{
  "num_hidden_layers": 15,
  "hidden_size": 128,
  "num_attention_heads": 4,
  "num_key_value_heads": 4,
  "head_dim": 32,
  "intermediate_size": 512,
  "vocab_size": 1024,
  "hidden_act": "tanh_gelu",
  "norm": "layernorm",
  "norm_place": "pre",
  "norm_eps": 1e-06,
  "positions": "learned",
  "qk_norm": false,
  "attn_scale": 0.177,
  "bias": "all",
  "tie_word_embeddings": true,
  "parallel_block": false,
  "extras": ["capped logits"],
  "init": "normal",
  "init_std_qkv": 0.0271,
  "init_std_o": 0.00494,
  "init_std_up": 0.0271,
  "init_std_down": 0.00494,
  "optimizer": "muon_variant",
  "learning_rate": 0.0064,
  "lr_mult_o": 0.668,
  "lr_mult_up": 0.667,
  "lr_mult_down": 2.0,
  "beta1": 0.95,
  "lr_head": 0.015,
  "max_grad_norm": 0.5,
  "warmup_steps": 200,
  "schedule": "wsd",
  "decay_fraction": 1.0,
  "decay_shape": "linear",
  "final_lr_fraction": 0.1,
  "batch_tokens": [16384, 32768, 49152],
  "max_seq_len": 512,
  "doc_mask": true,
  "train_tokens": 130500000,
  "max_steps": 4269,
  "dataset": "wikipedia_en"
}
Each number is 128 + 24 x the weight over its row's rms, rounded and kept within 0 to 255. Layers, rows and columns count from 0. The size above them is the row's rms in percent of the matrix's.

# layer 8 MLP up, 512x128, rms 0.101, rows 221-325, columns 64-127
size [ 92 104 104  95  76  99 101 101  99  88 104 108 100  97  79  89  98 105 113 102  78  90 102 108 115  95 101  93 106  90 107 107 103  94  98  85 102  96  98  90 105 101  98 110  99  93  84  83  92 104 111  96  93  99 103  95  89 101 100  98  86  92 107  98 107  92 108  87 103 110 109  88  82  91  91 101  95 102  99  91  92 111  95 101  91 105 101  93 105 101  97 105 101 108  97  85  99  93  95 117 108 106 100 108 104]
[[119 125 144 130 138 139 118 121  89 170 154 145 132 107 139 127 150 124  89 100 149  96 139 104 124 125 139 120 164 114 150 129 127 173 100  61 150 133  94 132 122 140 174 118  96 136 166 131 112  84 122 105 132 143 191  89 130 156 164 166 115 151 113 101]
 [169 110 137 102 165 132  91  97 124  83 104 117  87 131 109 139 136 108 134 113 132 164 142 132 150  85 117 161  98  85 148 112 108 116 177 134 134 153  96 153  95 107 101 164 137 122  95  82 138 127 164 158 141 100 103 157 152 139 128 125 110 136  97  91]
 [113 115  96 140 132 106 134 110 106 123 160 151 116 149 144 109  70 125 123 154 117 131 140 145 140 114 106  88  99 122 118 145  88 110  88 144 180 165 138 126 145 160 147 102 102 140 157 131 121 146 111 164 142 112 103 103 152 107 157 121  98 142 154 118]
 [117 104 100 117 103 163 106 138 108 142 114  90 120 137 104  77 130 134 139 105 168  96 119 125 162  86 142 151 125 148 141 143 142 188 145 111 138 140 156  85 156 135 118  80 134 131 138 129 143 123 156 120 139  99 134 106 155 109 103 144 142 163 142 101]
 [121 143 132 117 127 143 113 138 102 117 107  95 133 107 126 125 152  80 105 118  98 128 137 116 147 121 111 103 106 179  86 125  88 120 158 117 175 139  90 145 102 163 175 142 102 150 130 133 154 125 149 108 134  93 125 133 128 150 126 105 107  94 146  94]
 [170 111  96 112 145 108 167 127 137 133 121 129 119 122 146 152 189 148 107  78 175 120 107 136 132 112 141 126 173 126 157 126 128 126 110 120 166 118 130  87 166 141  97 125 126 129 169  93 132 118 111  85  92 121 130 137 158 129  79 118 128 142 123 122]
 [144  76 142 161  87  91  88 117  79  99 119 149 164 124 109  73 124 146  93 160 138 138 165 131 110  91 138 156 100 154 123 129 157  94 161  99 170 124 175 132 159 128 139 105 134 148 119 103 140 134 124 106 124 169  98 131 175 111 138 112 135 118 131 163]
 [152 105  93 163 139 194  70 155 116 128 157 145 154 137 100 109 144 133 130 131  96 121 111 135 116 133 141 106 118 131 163 162 113 124  90 140  77 141 111 124 154 136  99 131 117 138  89 146 146 124 173  99 125 115 130 128  74  78 169 137 124 120 131 146]
 [114 122 150 148 100  99 117 157 161 140 128  83 151 163  99 143 130 171 154 136 106 116 132  89 133 183 141 167 117 148 109 114 122 154 113 115 130  97 117 133 152 116 136 101 106  97 145 153 149  86 112 140 141 141  99 143 124 141 154 166 145 191 123 126]
 [134  93 143 141  99 132 127  95 152 118 109 137 138 138 117 152 161 145 153 140 143 149 152  86 153 108 148 124 160 157  80  86 160 118 152 129 155  59 101 123 183 128  83 120 111 145 182 169 109  93 105 133  93 104 107 113 133 103 119  99 138 150 118 160]
 [122 167 123 135 106 112 123  82 111  92 152  97  75 151 144 125 163  91 131 173 143 104 119 137 126  96 156 120 122  94  96 115 140 171 109 138 174  96  96 124  97 144 125 167 134 141 168  98 153 146 128 185 123 128 129 105 102 128 160 116 128 106 156 126]
 [151 154 125 173 127 150  88 171  83 135 150 115 124 131 136 115 121 165 162 139 126 133 118 112 135 144 124 163 146 152 123 113 119 157 114 144 120 125 121 144 176 141 124 114  91 117 122  92 110 125 137 149 101 146 152 135 118 121 140 162 124 136 143 145]
 [146 140 108 120 112 173 105  96 123 160  73 120 176  88 133 107 135 163 117 127 115 111 135 104  90 148 126  96 136 140 121 137 105 152 141  92 152 130 131 116  95 112  92 125 115 107 140 166 126 147 106 103 126 161 156 124 138 131 121 142 151 112 125 146]
 [152 128  92 148 135 193 143 128 140 136 159 158 148 133 106 156  97 114 111 102 108 135 113 103 167 112 114 114 127 133 106 141  83 131 113 140 124 125 171 154 117 142 159  77  94 120 136 118 104 176 128 163 113 137 114 158 123 167  89 139  97 104 139 140]
 [147 136 150 152 149 162 150 129 111 121 104 120 128 139 128 136 139  95  64 115 174 127 159 123 105 125 139 135 128 108  61 158 107 126 141 140 159 148 138 122 142 144 129 116 140 125 132 114 133 133 143 105 128 112 166 101  88 123 124 107 154 168 121 116]
 [122 106 164  80  94 129 140 157 101 138 138 158  97 138 114 102 119 114 123 110 119  94 167  96 145 178 145 111 101 141 169 100 110 151 141 116 131 133 104 141 134 140 165 136 110 119 151 150 176 114 154 119  98  93 106 155 126 157 130  75 137 116 142 122]
 [155 114 104 152 138 130 123 150 151 159 116 113  99 152 154 132 125 153 128 127 102 118 100 134 100  75 113 156 107 141 148 159 153 133 127 147 133  91 115 121 139 149 144 125 109 133 120 113 165 164 159 185  78 138 118  86 119 137 116 168 103 141 115 148]
 [138 124 168 176 130 126 143 157 140 159 129 163 115 156 135 140 137 160  99  95 115 126 152 170 105 122 163 144 118 160 128 110  86 149 113  79 152 122  91 158 111 155 162 111 113 151 136 107 129 126 155 154 110 144 145  91 128 167 179 109  98 124 132 171]
 [144 144 151  95 142 163 156  81 163 155 117 150 122 147 136 167 115 136  96 128 156 148  79 127 124 110 131  94 158 101 144 143 139 101  92 147 128 141 179 131  96 138 109 115 103 118 172 125  77 129 133  83  90 127 176 158 108 141 117 127 126 142 129 165]
 [154 118 107 141 166 150  82 141 145 115 119 112 165  89  98 114 130 149 118 123 147  99  97 151 112 123 126 109 106 138  98 148  92 143 154 100 152 187 123 111 154 149 139 116 110 132 138 178 143 117 130 112 122  93 141 149 154  94 129 144 152  78 109 142]
 [ 83 121 151 137 158 141 150 108 100 131 153 121  96 116 127 159 122 113 139  95 169 175 138 115 126 109 114 111 116 129 141 121 116 133 115 159 138 162  72 112 106 129 105  92 149 156 156 109 123 138  67 131 125 124 111 115  91 108 148 135 135 113 169  97]
 [156 133 105 138 109  99 137 136  97 112 112  99 105 158 136 150 110 107 140 145 166 141 130 110 172 160 153 107 134 135 137  75 105 122  98 142 149 179  79 103  95 150 168 122 104 167 108 128  86 107 138 150 173 113 105 190  97 103  89  98 136  87 132 121]
 [142 139 150 157  85 159 121 151 126 131 102 130 126 168 159 101 138  89 127 126 113  91  89  93 140 130 123 137 139  98 121 119 112 132 120  88 168  92 104 159  78 131  96 151  73 156 136 140 157 149 162 152 122 130 140 118  96 127 139 189 113 138 108 127]
 [146 118 103 129 126 137 141 107 102 121 139  84 101  98 115 107 117 147 119 104 125 145 134 125 117 180 138 124 165 138 143 154 108 190 148 127 100 140 146 126  96 163 137  75 119 113 104 141 148 113  88 171 144 145 119  81 140 106 153 134 142 125 142 120]
 [101 175 130 141 119 124 119 135 138  95 109 131 107 139 121 124 114 125 156 127 116 131 105  84  95 162  88  98  94 136 159 144 153 133 156 140 132 132 115  99 135 116 144 148 118 155 133 160 131 134 102 105  91 136  65 138 129 116 110 178 111 133 151 126]
 [140 158 107 118 100 143 144 109 161 131 123 129 161 151 138 135 153 102 111  75 165  93  86 142 142 145 146  74 157 121 147 131  89 110 154 150 137 119 102 111 110 149 158 116 148 109 101 127 131 105  93  91 140 130 150 167 150 130 150 131 112  69 123 158]
 [205 137  81 109 150 113 126 132 112 131 116 162 118 113  59  79 119 125  74 143 123 152 132 125 138  99 142 144 156 127 151 175 105 173 117 136 128 107 154 106 159 108 133 138  92 139 134 126 124 130 131 130 132 133 151 135 149 140 135 126 115 125 124 131]
 [141 128 145 146 132 120  88 145 111 151 110 196 139 148 126 135 103 139 131 147 147 127 135 108 158 145 138 148 171 130 127 112 157 177 135 113 126 108 106 121 133 145 103 142 133  92 123 139 131 128 137 121 149 135  95 114 154 133 104 131 151 143 172 167]
 [128 118 138 114 116  87  98  86 128  94 109 117 116 129 126 115  97 129 106 124  99 158 104 144 141 182 141 179 113 134 143 145 123 140 131 102 129 110 140 162 116 127 132 106 108 163 136  98 137 140 107 143 144 163 100 139 153 153 130 103 174 118 129 107]
 [123 140 128 135 138 185 117 135 158 124  91 109 102 147 134 104 103 123 122 126 133 148 134 120 107  99 121 129 116 111 159 146 164 133 151 138  98 161 130 105 117 132 146 115 117 105  60 121 138  95 203 109 129 132 136 135 113 115 111 129 128 169 141  74]
 [141 152 140 122 117 133  94  96 120 105 145 140 161  95  91 113 120 121 121 105 132 167 126 103 106 141 111 153 140 149 116 127 102 158 159 145 122 123 134 132 149 135 167  96 163 158 109 126 138  92 122 157 105 158 121 151 103 139 130 114 102 118 125 154]
 [157 142 115 109 140 158 147  98 121 158 108 102 114 115 178 125 122  92 147 143 126 144 118 134 131 128 118 133 126 118 129 141 154  92 174 148 143 130 169 131 102 173 149 159 105 116  80  78 129 167 126  96 109 133 144 113  83 160 136 121 119 130  90 125]
 [126 133 153 122 179 120  78 126 142 174 130  91 145 122 132 103 137 139 103 128 128 134 147 127 129 154 121 142 133 157 166 162 115 165 105 175 103 134 115  99 115 120 134 110 127 122 126 142 163 140 149 147 118 137 163 163 135 113 126 144 142 151 115 111]
 [158 149  93 116 105 113 141 127 142 136  68 118 108 143 108 160 175 140 117 146 148 141 131  73  86 148 146 135 102 100 111 139 130 135 121 135 167 117 125 104  96 138 138 146  87 133 129  80 157 136  84 107 200  85 130  98 108 131  99 159 114 132 141 149]
 [133 205 142 138 154 130 145  98 164 166 147 131 120 143 122 127 137 137 159  75 145 108 116 105  94 117 162 107 136 122 127 151 110 135  96 147 119 124 108  81 181 153 125 107 109  82 110 112  90 146 184 115 120 130 165 105 130 145 124 165  58 111 133 111]
 [153 126  93 135 140 164 128 189 114 138 121 113 128 138 152 127 197 153 164 148 124 133 164 139 163 176 116 133 122 132 140 131 145 138 161  84 123 124 122  93 153 120 129 142 134 139  63  98 153 133 113 123 141 115 138 128 121 133 150 117 106 166  89 140]
 [134 120  98 173  91  99 127  94  68 160  93 130  97 144 129 138 180 144 136 143 158 132 123 111 120  98 135 154 140 148 132 137 136 120 124 114 158 140 149 137 159 183 138 105 117 140 147 158 114  92 178 100 132 104 112 115  88 128 124 118 151 161 131 131]
 [124 106 140  96 128 134 117 128 135 150 121 149 111 120  98 145 126 103 136 108 138 142 157 148  70 181 125 129 167 127 113  98 165 109 153 108 124 150 143 133 166 155 120  89 106 147 148 140 117 147 159 151 161 136 128 146 125 122  96 125 178 152 109 134]
 [125 134 143 127 152 126 104 122 139 117 165 148  90 135 121 134 128 121 134 126  85 168 104 133 147  89 121 123 144 116 134 150 156 114 148 157 100 162  73 157 173 107 164 127 101 145  99  64 128 116 122 116 109 126  94 191 135 153 119 136 122 113  87 111]
 [132  95 107 139  81 126 148 120 127 119 112 117 149 120 138 165 135 114 106 166 131 100 122 136 142 105 127 140 146 126  96 142 171 148 146 105 126 119 123 122 132 182 170 117 121 138 141  99 184 113 134 107 138 159 160 148 118  98 114 143 127 117 126  90]
 [140 116 129 150  84 152 106 113 161 119  83 129 146 144 146 144 104 131 109 137 202 184 116 139 132 131 110 126 130 167 109 101 146 134 142 159 133 136 143 106 124 123 128 103 140  86  86 136 173 118 111 114 129 100 153 140 118 132  97 110 159 129 145 124]
 [159 126 142 126 129 130 122 112 137 136 135 129 176 110 136 163 148 145 141  76 129 138 160 151 123 110 127 192 127 141 136  99 132  78 133 135 145 149 128 139 146 145 133 141 121 172 122 102 149 125 100 129 129 135 156 173 133 118  85 111 102 165 125 119]
 [ 95 114 139 188 113 125 120 128 158  95 110  96 143 136 167 136 143 139 135 114 155 144 139 118 118 127 109 133 104 147 170 126 156  99 132 122 154 139 168 130  82 102 115 138 119 110 144  98 140 165 152 145  77 107 144 107 142 108 109 133 118 155 144 133]
 [141 169  65 139 135 121 155 137 117 157  86 121  96 104 105 113 152  89 151  98 107 126 107  94 116  92 110  77 122 149 101 106 152 126 152 132 142 119 152 145 121 139 100 131  91 164 125 110 164  97 111 162 135 115  96 151 127 135 100 126 168 125 129 132]
 [152 138 102 183 101 152 149  92 126 104  90 158 108 145 122  97 133 134 120 104 142 140 132 128 127 127 109 140 140 128 105 116 114 141 174 124 118 102 161 126 158 131  95 149 105 171 121 118 156 175 136 141 142 122 130 139 172 144 118 140 115 136 109 134]
 [105 126 157 131 147 125 113 127 121 152  96 122 118  95 164 117  78  99 125 162 141 168 149  94 122 130  92 102 172 156 124 122 122 130 132 116 156 132 136 136 113 138 138 145 131 114 122 122  85 135  93 125 120  83 153 143 133 127 141 153 120 181 113 136]
 [145 157 107 132 124 121 115 124  53 125 153 149  90 131 120 118 173 109 161  82  85 121 131  87 126 105 133 155 130 130 135 157 113  92  95  83 174 127 106 158 117 103 184 168 147 144 141 144 163 132 146 137 147 112 111 126 157 123 119  83 159 123 112 125]
 [146 120 132 158 152 145 102 113 149  88  93 122 139 105  98  94 108 145 133 103 130 156 144 126 125 103 120 154 105 121 103 114 126 150 137 151 156 105 156  98 114 127  88 123 119 101 188 157 111 105 117 116 155  84 139 123 138 145 109 165 163  82 127 112]
 [139 155 105 155 162 129 107 153 159 114  69 106 134 120 130  96 176 114 148 142 137 109 119 133 109 132 115  93 136 122  97 118 184 122 142  97 108  82 131 109 104 129 133 102 115 111 124 114 111 109 162 141 132 156 157 150 160 184 155 114 138 114 118 117]
 [161  91 100 129 111 163 173 146  99 120 136 103 117 125 120 104 133 117  92 104  95 116 163 141 137 112 151 101 126 126 131 160 105 142 106 118 175 104 127 106  84 123 191  99 111 118 115 119 171 102 173 152  90  97 138 124 135 121 158 119 150 145 150 131]
 [145 134 134  99 142 164 102  89 165 127 121 152 123 128 102 101 147 108  93 132 132  98 117 165 151 126 112  92 142 171 159 133 118 125 153  80 154 115 147 142 125 113  70 154  99 144 124 103  84 134 154 149 163 115 157 125 120 114 144 137  94 169 114 148]
 [ 99 137 115 115 169 162 137 137 108 121 133 160 141 116 114 116 128 112 135 162 135 162 151  98 152 108 138 109  75 140 180 119 142 165 184 119 122 133 128 116 119 106 165 135 130 155 175 103 151 133 121 120 128 179 152 150 156 123 177 133 159  96  85 125]
 [102 145 139 124 153 131 118 157 124  76 122 108  85 112 126 123 140  83 118 130 119 129  93 135 100 137 152  99 108 144 114  95 133 154 116 121 152 123  85 130  95 168 115 150 111 162 148 123 162 135 135 135 165 130 114 105  99 119 122 147 115 141 106 118]
 [125 168 136 128 143  88 117  90 134 140 128 118 121 106 141 151  99  80 133  85 106 125 157 124 143 122 121 145 118 103 110 142 136 110 153 127 137 130 126 148  90 119 157 136  83 139 109 145 148 120 144 163 105 173 193 161 108 165  82 133 116 110 111 122]
 [148 172 151 142 123 136 148 132 136 162 151 124 104 126 156 112 123 155 147 105 150 116 112 164 153 108  75 144 126 116 121  90 113 140 133  66 125 121 145 125 108 184 161 174 126 136 128  93 146 119  99 124 110 106 113 138 143 157 126 113  91 116 153 144]
 [145 131 110  93 130 135 150 108 132 130 177 131 106  97 147 200 133 149 148 138 130 180  97 147 126 102 126  76  97  99 103 122 115 104 118 108 158 121 147 114  73 136 185  87 145 127 158 176 133 119 133 139  96 118 100 118 122 114 102 148 125 125  97 153]
 [154 144 114 149  69  99 127 174 142 130 104 146 150 187 159 126 125 111 160  80 130 124 105 125  81 157 136 131 113 106 108 147 121 100 125 136 141 120  94 170 136 140 134  99  78 144 124 139 156 128 137  90 202 136 117 125  84  86 134 149 162 140 138 136]
 [166 123 149 154 158 121 135  90 135  85 133 159 114 125  84  91 112 159 149 126 114 143 137 108 168 107 128  92 134 141 116 104  77 110 146 138 151 121 133  65 140 161 157 111 127 113 166 146 132  83  78 147 136 114 157 130 119 148 144 128 122 100 185 107]
 [183 110 159 135 112 115  94 135 145 143 114 136 110 168 105 127 121 122 107 115 122 144  97 173 115 101 180 131 142  98 154 139 124  93 123 118 133  97 104 132 161 119 150 126 107 106 149 116 130  97 137 130 155 147 142 112 170 110 111 118 123  81 134 168]
 [136 147 142 116  93 107 120  87 160 149 131 119 138 170  96 126 121 110 123 141 141 144  97 129 115 103 151 178 148 122 119 149 166  92 117 167  75  90 107  82  99 122 160 154 103 123 141 120 148 133  83 107 109 117 141 160 136  97 109 157 102 142 145 135]
 [124 151 179 129 126 124  91 127 118 110 148  76 155 130 120 102 100 149 147 129  83  99 139 153 120 101 130 119 137 144 202 100 102 138 125 152  94 146 151 144 132 112 149 129 128 135  97 116 145 136 116 135 102 153 113 142 147 135 117 162 143 104  87 160]
 [143  94 159 143 128 140 115 130 137 138 135 107 138 128  96 127  99 128 126 112 138  96 107  81 145 126 116  92 120  96 120 158 118 194 131  87 139 112 133 147 154 130 142 140 112 154 145 111 120 102  72 127 124 180 100 159 125 126 122 151 113 154 153 130]
 [ 99 125 154 137 145 118 144  98 140 125 146 196 156 133 159 116 134 114 161 118 138 144  89  96 121 129 108 157 106 141 154 124  97 137 103 125 166 130  90 130 131 123 114 126 163 117  87  87 138 128 113 155  75 117 110 131 135 152 137 129 117 156 111  94]
 [152 109 106 106 162  99 119 108 182 147  95 137 109 141 110 121 117 105 130 126 141 117 137 115  67 123  60 138 113 152 134  70 170  67 136  81 116 156 123 155 158 126 110 129 119 136 142 130 176 145 144  84 160 166 111 129 134 122 158 164 163 139 144 138]
 [108 107 116 115 161 134 141 127  83 152 127 139 149 137 104 146 188 140  67 121 169  98 144 135 148 160 105 142 130 106 142 149 116 144 102 148 131 148 117 154 119 151 145 131 119 136 141 172 102 105 156 122  80 145 120 172 105  87  94  98 129 159 127 110]
 [113  63 175 115 142 118 111 144 146 136 100 122 104 112  95 130 122 148 173 126 113 123 136 153 173 126 160 104 154 136 163 186 128 114 150 130 148 127 111 111 130 129 100 148 102 100 129  87 107 127 142 122 146 136 127 150  87 163 108 138 144 117 125 115]
 [132 156 132 141 159 173 138  87 120 118  72 102  93 151 140 133 131 167 128 104 125 124 143  87  84 142 145 153 147 107  92 134  88 142 121  94 132 167 161 143 138 124  85 163 107 173 130 123 152 143 124 120 163 131 154 161 138 109 113 109 125 160 122 131]
 [128 115 100 113 135 161 116 137  89 117 154 133 154 169  85 106 133  96 148 140 101 179 130 132 162 140 194 136 129 131 124 144 129 179 105 147 148 140 159  91 158 140 184  93  98 137 167 140 110 118 153 132 131 130 105 147 111 118 101  89 161 109 163 136]
 [169 120 185 130  84 102 161 136 103 139 140 159 100  87 107 107  94  93  90 133 129 151 138 129 102 132 158 119 151 105 145 208 112 176 126 132 119 157  76 171 126 134 136 137 110 108 132 151 119 131 111 138 102 132 148 127 116 169 132 136 177 128 135 149]
 [205 128 120 131 125 177 107 116 113 110 117 108  65 114 155 146 183 146  95 169  91 142 150 136 142 110 116  93 107 132 134 165 130 108 159 152 124 127 125 150 153  94 132 127 142 125 142 104 112 132 138 169 148 144  96 119 138 130  79 173 142 100 150 152]
 [120 138 130 110 130 132 124 140 155 132 137  69 114 142 164 112 158 135 102 127 152  93 131  99 161 132 101  82 131 113 148 165 130 140 126 182 142 167 113 119 109 155 119 145 117 125 113 130 133 155 118  76 156  90 152 141 172 118  88 137 130 122 139 163]
 [114 124 126 110 117 178 130  82 133 147 138 127 110 140 100 127 139 111 141 174 104 158 136 112 115 121 149 109 105 136 179 102 131 135 140 134 115 152 116  97 175 130  91  92 136 138 115 154  92 139 120  83 136 130 131  87 122 162 128 117 118 134 103 175]
 [118 172  99 138 138 133 160 137 100  79  70 117 129 149 168 111  87 129 120 117 114 155 151 151 122 158 101 167 128  99 180 136 149 134  76 123 162 141 115 140 109 121 132 109 147  99 104  92 161 158 132 136 134 156 124 149 116 164 136 142 133 162 139 137]
 [147 119 114 135 137 153 125 146 134 129 142  72 104 143 128 147  91 168 124 127 126 142 112 152 181 136  99 125 115 124 143 100 148 151  92 122 148 131  91 132 120 109 179  93 129 161 128 125 146 113 137 122 142 126 166 109 132 103 133 156 115 113 126 111]
 [125 158 123 129 104 108 138 149 133 120 129 109 119 151 125 125  83 127 160 148 126 134 120 138 117 144 155 121 125 191 126 150 145 166 116 156 164 108 108 124 153 121 130 125  67  89 112  96 137 143  87 120 130 113  91 127 131 144  98 113 128 132 101 146]
 [125 107 133 115 154 111 128 181 114 114 117 115 120 134 115 109 148 118 103 111 156 152 167 141 171 140 122 100  28 115  96 109 160 112 124 127 116 139 132 102 149 105  99  85  81 113 121 135 138 125 138 161 119 139 114 121 174 125 157 128 135  83 100 135]
 [116 100 134 132 128 146 116 135 147 133 158 120 122 125 135 156 110 147  82 119 146 166 111 115 112 118 137 156 144 139 122 163 164 131  85  95 144 107 133 128  87 126 105  85 123 114 168 148 136 108  73 155 141 139 125 145 157 107 145 132 122 160 103 150]
 [111 132 139 113  90 160 129 143  91  94 116 135 137 120  98 114 143 132 140 109 113 113 133  92 156 128  66 146 106  82 142  92 180 128 162 117 109 150 123  92 105 146 116 158 117 156 114 114 125 120 131 117 159 162 104 196  78 133 138 155 137 127 129 142]
 [157 125 105 141 123 149 131 158 110 105 137  94 135 159 151 128 144 115 108 103 114 168 140 134 111 149 116 163 130 124 134 166  89 130  96  91 135 117 109 113 108 160 125 124 116 126 118 100 103  83  82 137 111 108 142 103 125 130 157  92 151  89 144 107]
 [184  88 126 121 107 122 124 132 115 163  86 138  97 138 122 124  87  86 110 119 114 109 147  97 153 120 137 122 159 139 126 130 150  85 114 117  62  97 114  91 125 153 137 150 106 113 135 116 118 106 176 149 148 130 152 132 119 139 146 127 138 107 181  84]
 [118 146 196 140 163 132 112 171 111 104 111 126  98 142  91 135 115 129 104 174 123 119 118 140 172 113 182 117 122 127 129 109  99 150 122 114 145 133 132 110  77 154 182  93 117 141 131 125 165  92 149 146 157 134 138 104 121 174 140 121 111 110 101 109]
 [173 128 154 138 149 126  94 114 142 129 120 160 132 111 141 136 173 174  80 119 153 166  99 159  94 134 120 134 125 138 131 141 149 109 147 136 126 111 123 126 158 122  95  85 113 124 109 124  78 160 136 149 125 146  98  73 113 109 112 168 109 174 155 149]
 [127 102 147 141  97 125 141 120 130 115  93 137 123 140 167 190 123 136 135 119 124 166 172 162 100 134 122 136 113  92 152 123 136 118 120 203 132 135 112 132 111  99  98 117 145  97 105 147  81 179 146  88 105  98 117 145 169 187 136 139 125 103 130 187]
 [124 174 128  82 117 149 108 128 105 116 176 100 128 133 136 160 157 110  97 146 152 112 129 113 172 131 127 126 106 149 133 110 153 140 134  81 147 133 121 136 136 131 144 143 104 114 109  88 155 103 103  88  88 106 185 122 135  83 103 134 151 167 153 119]
 [127 128 126 117 140 116  84 122 128 110  77  78 173 151 156 184 154  93  83 159 139 157 117 119  99 140 104 147 107 140 132 101 166  95 140 151 119 134 144 163 105 114 167  94  95 145 154 140 128 151 104 132 143  77 111 128 152 142 126 112 139 141 108 147]
 [122 111 140 124  87 128 135 151 179 179 152 127 145 122 158 140 120 172 107 140 115 159 189 162 157 129 101 111 149  83 130  97 152 115 156 161 103 110 179 122 139 157  88 103 103 109 120 105 126 103 130  94 129 134 122 107 118 123  89 124 122 165 157 179]
 [107 149 115 167 172 156 105 130 130 145 120 123 186 101 111 129 125 135 109 138 151  72  90 102 107 134  95 114 102 143 161 122 145 122 156 122 149 133 100 100 144 154 112 141 125 152 156 108 155 113  67 185  95 102 113 124 106 141 145 146 156 134 125 114]
 [126 142 133 132 128 101 153 138 120 166 143 153 122 124 170 121 110  81 115 120 187 148 143 128 103 135 102 131 104 161 109 114 143 164 107 151 109 145 114 127 105 113 165 112 124 135 155 102 142 152 102 103 125 142 160 158 100 140 104 129 137 153 149 105]
 [142 145 103 115  90 119 114 140 143 115  93 108 145 143 143 114 179 153 130  93 126 117  94 125 122 117 104 163 100 123 144 141 108 128 115  92 124 121 115 161 161 119 123  98 131 141 141 142 131 173 122 127 140 130 136  98 177 120  89 174 105 142 153 126]
 [108  95 123 101  87 130 137 122 154 123 132 114 110 159 141 165 157  79 114  96  90 120 138 143 120 119  89  67 133 125 142 101 136 127 152 146 146  82 114 147 145 154 114  73  88 128 165 118 125 154 170 157 171 166 120 145  98 155 113 118 166 117 134 153]
 [140 134 139 119 109 146 127 141 101 164 135 108  79 124 115 113 136 100 110 127 188 150  94 157 178 111 136 134 163 194 107 117 168 126 137  80 152 132 116 112  97 122 121 149 107 164 152 127 104 158  85 147 116  79 165 136 110 193 120 121 136 144 118 165]
 [143 123 115 157 160 149 123 197 116 104 100 127 151 139 130 107 155 129 145 152 127 119 102 137 143 130 125  96 122 123  88 131 142 144 119 111  97 135 129 126 155 164 101 154  94 126 175 138  89 156 152 130 128 124 105 113 177  93 105 134 154 128  97 154]
 [107 123 125 171 165 115 117 135  76 104 150 129 127 110 129 133 133 168 179 123 101 104 170 122  96 128 115 143 125 138 133 101  92  60  85 117 120 152 150 155 109 146 101  89 105 131 142 105 139 142 187 150 141 110 141 162 110 121  83 131 145 148 123 120]
 [137 147 145 161 112 142 149 189 139 143  75  95 106 130 102 100 144 152 131 118 133  67  93 113 143 143  84 113 139 129 124 140 136 103 129 114  93 153 111 125 131 133 152 158 112 123 137 155 144 116 121 112 133 106 134 154 159  99 130 161  86 129 137 128]
 [113 154 134 125 121 123 158 111 125  80 115 114 161 166  80 165 109 138 119 125 133  96 146 133  90 132 128 139 145 160 138  92 139 100 106 110 132 139  91 141 127 170 160 117 152 147 116 153 167 129 152  84  61 146 108 116 117 136 142 116 119 125 105 138]
 [111 164 150 141 139 130  68 126 108 133 151 105  90  94 122 171 152 135 117 144 119 140 145 100 147 127  99 132 124 148 111 141 118 132  91 147 152 167 134 159  74 107  73 104 137 118 133 133 204 134 147 109 111 148 151 133 191 160  66 152 117 125 133 134]
 [152 142 126 115 131 133 122 106 126 106 172 122 113 131 136 127 133 108 121 122 137 132 118 158  98 101 100 142 105 126 135 151 139 122 111 172 133 121 110 136 162 147 121 119 133 154 118 164 125 144 130 136 185 118 154 130  91 153  98 137 137 132 149 153]
 [119 178 106 126 133 138 116 105 117 114 114 114 110 105 168 124 155 158 127 133  98 140 166 131 155  92 129 104 120 132 137 114 139 136 129 125 120 115 122  95 121 152 118 105 114 146 152 171 107  64 171 144  96 116 141 124 108 110 132 125 139 142 144  77]
 [147 149 110 124 123 129 129 130 161 138 130 149 113 153 135 115 122  99 113 128 161  90 131 139 120 117 163 185 123 122 145  91 138 112 107 160 111 119 112 184 138 121  99 126  99 129 119 115 142  87 128 106 144 156 146 141 174 128 131 146 119 139 119 174]
 [123 145 129 168 145  91 152 153 148 167 104 103  94 134  97 138 109 116 142 119 137  96 106  97 122  85 142 124  99 121 137 131 135 172 139 112 171 108 134 122 111 120 129 115 121 140 138 107 167 142 140 147 155 123 106 147 166 132 176 142 155 147 163 142]
 [ 84 161 127 128 113 135 120 122 101 127  83 140 139 131 131 138 107 131 175 139 109 158 128 120 117 127  92 157 160 139 118 129 118 126 106 137 125 131 112 131 117 111 151 132 118 147 138 143 118 117 133 149 131 164 126 154 135 152 127 120 119 174 145 116]
 [117 168  97 129 107 137 172 122  83 156 151 157 119 130 102 105  84 142 157 121 126 136 142 138 118 178 154 112 107  97 134 134 119  88 124 150  88 118 104 130 133 133 142  86 104 145 175 127 124 141 129 150 131 153 132 135 168 133 122 125 163  88 144 132]
 [ 86 148 136 119 138 121 106 143 174 119 138 118  92 114 106 141 148 136 145 107 112 134 117 128 117 136 100 170 109 139 135 127 136 100 119 102 149 145 102 114 132 157 157 149 136 154 127 137 134 144 118 126  82  94 100 120 162 145 156 116  95 145 111  88]
 [151 106 144 142 106 160  94 147 152 160 134 134 115 150 103 151 105 160 126 132 126  63 139 136 130 152 121 126 104  97 156 145 179 139 100  80 143  99  97 170 134 156 145  96 120 107 155 108 138 136 120 103  96 131 151 173 114 151 132 160 116 105  86 143]
 [132 123 150 119 111  95 115 118 120 149 141 132 115 133 142 148 114 144 149 130 102 168 139  94 144 115  96 150 138 100 155 134 103  99 140 107 118 128 152 122 160 136 166 102 141 146  84  93 122 146 111 130 133 186  67 144 144 123 161 122 138  93 136 112]]